{
  "hidden_size": 160,
  "num_key_value_heads": 1,
  "hidden_act": "swiglu",
  "rope_theta": 10000.0,
  "init": "normal",
  "init_std_up": 0.0822,
  "beta1": 0.9,
  "schedule": "wsd",
  "decay_fraction": 0.616,
  "max_steps": 7789,
  "dataset": "wikipedia_en"
}
Each number is 128 + 32 x the weight over its row's rms, rounded and kept within 0 to 255. Layers, rows and columns count from 0. Numbers have three digits each. The size before them is the row's rms in percent of the matrix's.

# layer 2 MLP gate, 448x160, rms 0.0742, rows 271-282, columns 80-159
117:116155135134112127136126131132147158140111142090114148093109175134114108131161089084116122134181133102183131166125156109113150152090095119088053143145109106032152107152092088130070076120110098084140160083127064138136156146151115067067133161
127:100102143099149131125131136104150179140113128103182108111124124146168097133119188196158176146144104142120137065144130132094140146129164176112095152132137167148105138086150101080086164126202119130137085172146161125080101115147131178131152075
143:078151071121124209129084169089140120161095157078114152063142224163091125128089112150092145089114109127137099126150164104114129146061113129181100130095122070160099165072119141114085124130194072168147163108105135175110107165097106130075129119
099:172086155147112091049114113089123102114143145128086160132130139131132145133161133135144134129142135087135145144090156161178129125153053126067110103107106085153138113120146129154089124152099152105153096055093180174178131127112120159095091159
107:138103135115132183170125144061144126078101087074152129121145117171189149162139135103130149150166165137175071137125158119104123119125081143150071097123120050167080155160125142146037128132127100148186162127056066165180084179134163127139167112
104:130151131115116104090085090132159138111114094153117096106118182167178163150187182157144092130151144096210157150095143139129106100156064155120146120174087086113145146096095159095152171100110086108162137084117189207153107103093093114094115120
094:085109127131125165201097142154155114163082075147065143180161115093166107130122150153144123078131066164096093098167099130160149125127189113130122150149172123164097147130171090109081157182130126116153101172130151110079119117165164088114117120
088:131150098153101189136131097117142177080150107140071094140195214145160174123161093183144169099112108042106197129131100148177137165186096135073133101116115125157114138174092106103127096146136166099158091160142073159120134134133108110078119180
096:102186060135090062093180131122127141107121135127132065085135138146166116182115133153141119127056109153155122124135115126115096155192077107130203147163141147161113126125127165187146148091179119088087138160120134121078120113123165164152071139
095:125121123127079161146128111163170136111054109135154088153127133166088126086167140196183134114086142113128105129123149093127153158115075153121045068114163131138140172150141135176128109103137092135128170049101138178105100152167120140148125101
076:121102121123164084102148116155128105103122173157132127101110122089131116050134155108149180134095158100078176130103171114114116149155095221126114184051090148150143146161122115148092097134080169138065088125134241075078126067159134148145098108
090:147120171119093189114134174120149113105158089057091150151129112107136112174081108106136130130109147129157113092082124182174079042141096134147133106162157153146094129112113101091132159132115151097090070118098163136194145194130167137114143122
# layer 2 MLP up, 448x160, rms 0.0668, rows 271-282, columns 80-159
113:101209154132143170129099098086112170052145174137126155081126093136100204170157062102133118134156124129075089162106184108184148125184068094094137125143137097129093085170105111115116102154117118134125141135089104133178165101127133158136160158
120:133066136143135095109126132073105131115122059093149138139133143131135121120159101121146160140206108137119137075103164157074166125065173130139070134189147153086113119107111124202104132144145118119159138106116114170164086139070129167179188109
132:116117146161183161130098173124096117187100122069111181188126134184081125169108134171132149154130084170123062084124142104096154167116098134176104155143093136124110048129096163095112090149155085156139164110125138110126032146092081147113167122
099:111134085168146153153110148144181091147128127128177115138148132138104117157103123099119108101127145160136103097114134107123194110109162138166136135117147193100125173096118173150163193165139094151104176159220128145048070144124169116111159079
107:129132098142099153124074119163125172152157091177071139127114198145130191082125083116164193133180139111159148179105154201167180165147114116135159172169197145096153040152138118181121112127141142126166102133121111042103154153100123085107098104
105:182168128131107177164099108142164078139136139068093161150132127068107110095070088147089096122115113139104139098133160160144156132153156067174116173127161193114050117084139103130074143173120150148122143163137137089128117119148174106123158047
094:142166098166130123114124140067110119187075184134143107120105143140082182121164155111125143125183091110058155123148118100037123140062155118170154115161175139117108178098114094076126109120192144150162193148137119143098097130106085103104193092
093:141120079118114099123084098153096110153081128121166121120103148055111117144126162118088141092103049156162173166112125134117070105102232092178165136140136166159138155117142054089151152165099152117105152135148132042107105110129178070133175164
096:095124158123130170131108114151074084175098188067142138150062140145133152152118160104129149150135098119131141090124161138114091149119146131134129119214124129091109114181119140106149154151107120172119129139118116106226211128163176138139110173
096:117119169107125106145156147099102072124106143117157089172157149169177116097207163182155071123163120132137110129184105053044161164154115144120131127129132113145222154198132146142164127154083126147094137140118087131199095097148143145167142207
083:157168080111085154128102090151152065082144136090125105138154089140147126073159133107170183120176125125031137134146146123174135137187137164106136199130198119141086088101120108078128139113104141137125162131118119130130054090175124102125198125
093:076093144165102087149102137151113096210084164140148079117130117136092117073122134159105140017149069082104119173193141087121141155186189052147142180151111147146148144120131146130150149118120120148168157076150128144126108109133033114128124108
# layer 2 MLP down (transposed), 448x160, rms 0.0633, rows 271-281, columns 80-159
113:092122159122131138135088100093134114069151100167159107140085106156169143145112134133171051108144102124085120115179133129162133113165069071100169126139167154187128118063127141127135120180161171148130093200085156111098132074200206217179154109
117:144151138112114118113168069088143126117118112145120142144116097081136127107117057049065160166118141113133111178145109155126100109154184074130150117155100186135138185068135136189111157120093150157121180111061107102175073072102105152134081154
127:120148146085139167111142126118143166175094144117134111108163159131081144098135113173106122134135163160150217096173101117071078181141106107136111104164110150195122208103132166177109118114125036176092135133076098150130128114142175103159156140
100:178117140146112117132101137135174184140080099092103181135148142078063123143128113207111099142148134142146151135161145119146125156100166057103144097053140113093153137118136088164094107144103124125086129057135107173175160113081107162149131112
110:131116096151122141164109130110118117123065114132136082139101154160160167143123115152155117144133155106151132139124104163144146138189092149130118146117138106114132124156135104168085195123130140144130130159124152080100130166111169105120092076
100:130102150091116096120148183090147121194108105196132154092121125096095035146132147146120151145150151087167117152151141082165153145141118122140148085154118122123171119106147099129134117062083130078117069136224130160127106133110098108099169158
094:176117170159110105132134072132189144143166097129214100127128154144158158184151119075126101147058130183172071134085176091112133152112106143183144126117164156169125142136122109136177132088146120135114160178148150098130128141097127137091141100
098:147162110099162091108103128188129117157073127132145089108049141098098117099174170101147098090130168127138122157126130125099057176083155121148137121162096219140143157085108105101124124159127126131147118130134179114113121149098182130142149180
100:120056141085103151151157125087053124105133138107140179107109162149151088111137168146099111091170168106114071176170144105132148147070177181155078122150094148144155103112121096102137103091101162070181063058156092186109124091124147094126149103
095:104076182145154151096165129179131161171158214042101165133137130124136119103093164033064124135175185105121105118134126141156157112115136182096158134128168104129100112107125154119078049128111163102146154137162181141172059160119154123088183123
084:117123143111103118115126084146155124109082165108139082125152187167168131139157089149143105105119132149156109087139102152127147077207137187119108180161125095046065117091149111127131134080077129164126207127093115122101108130131094114135153121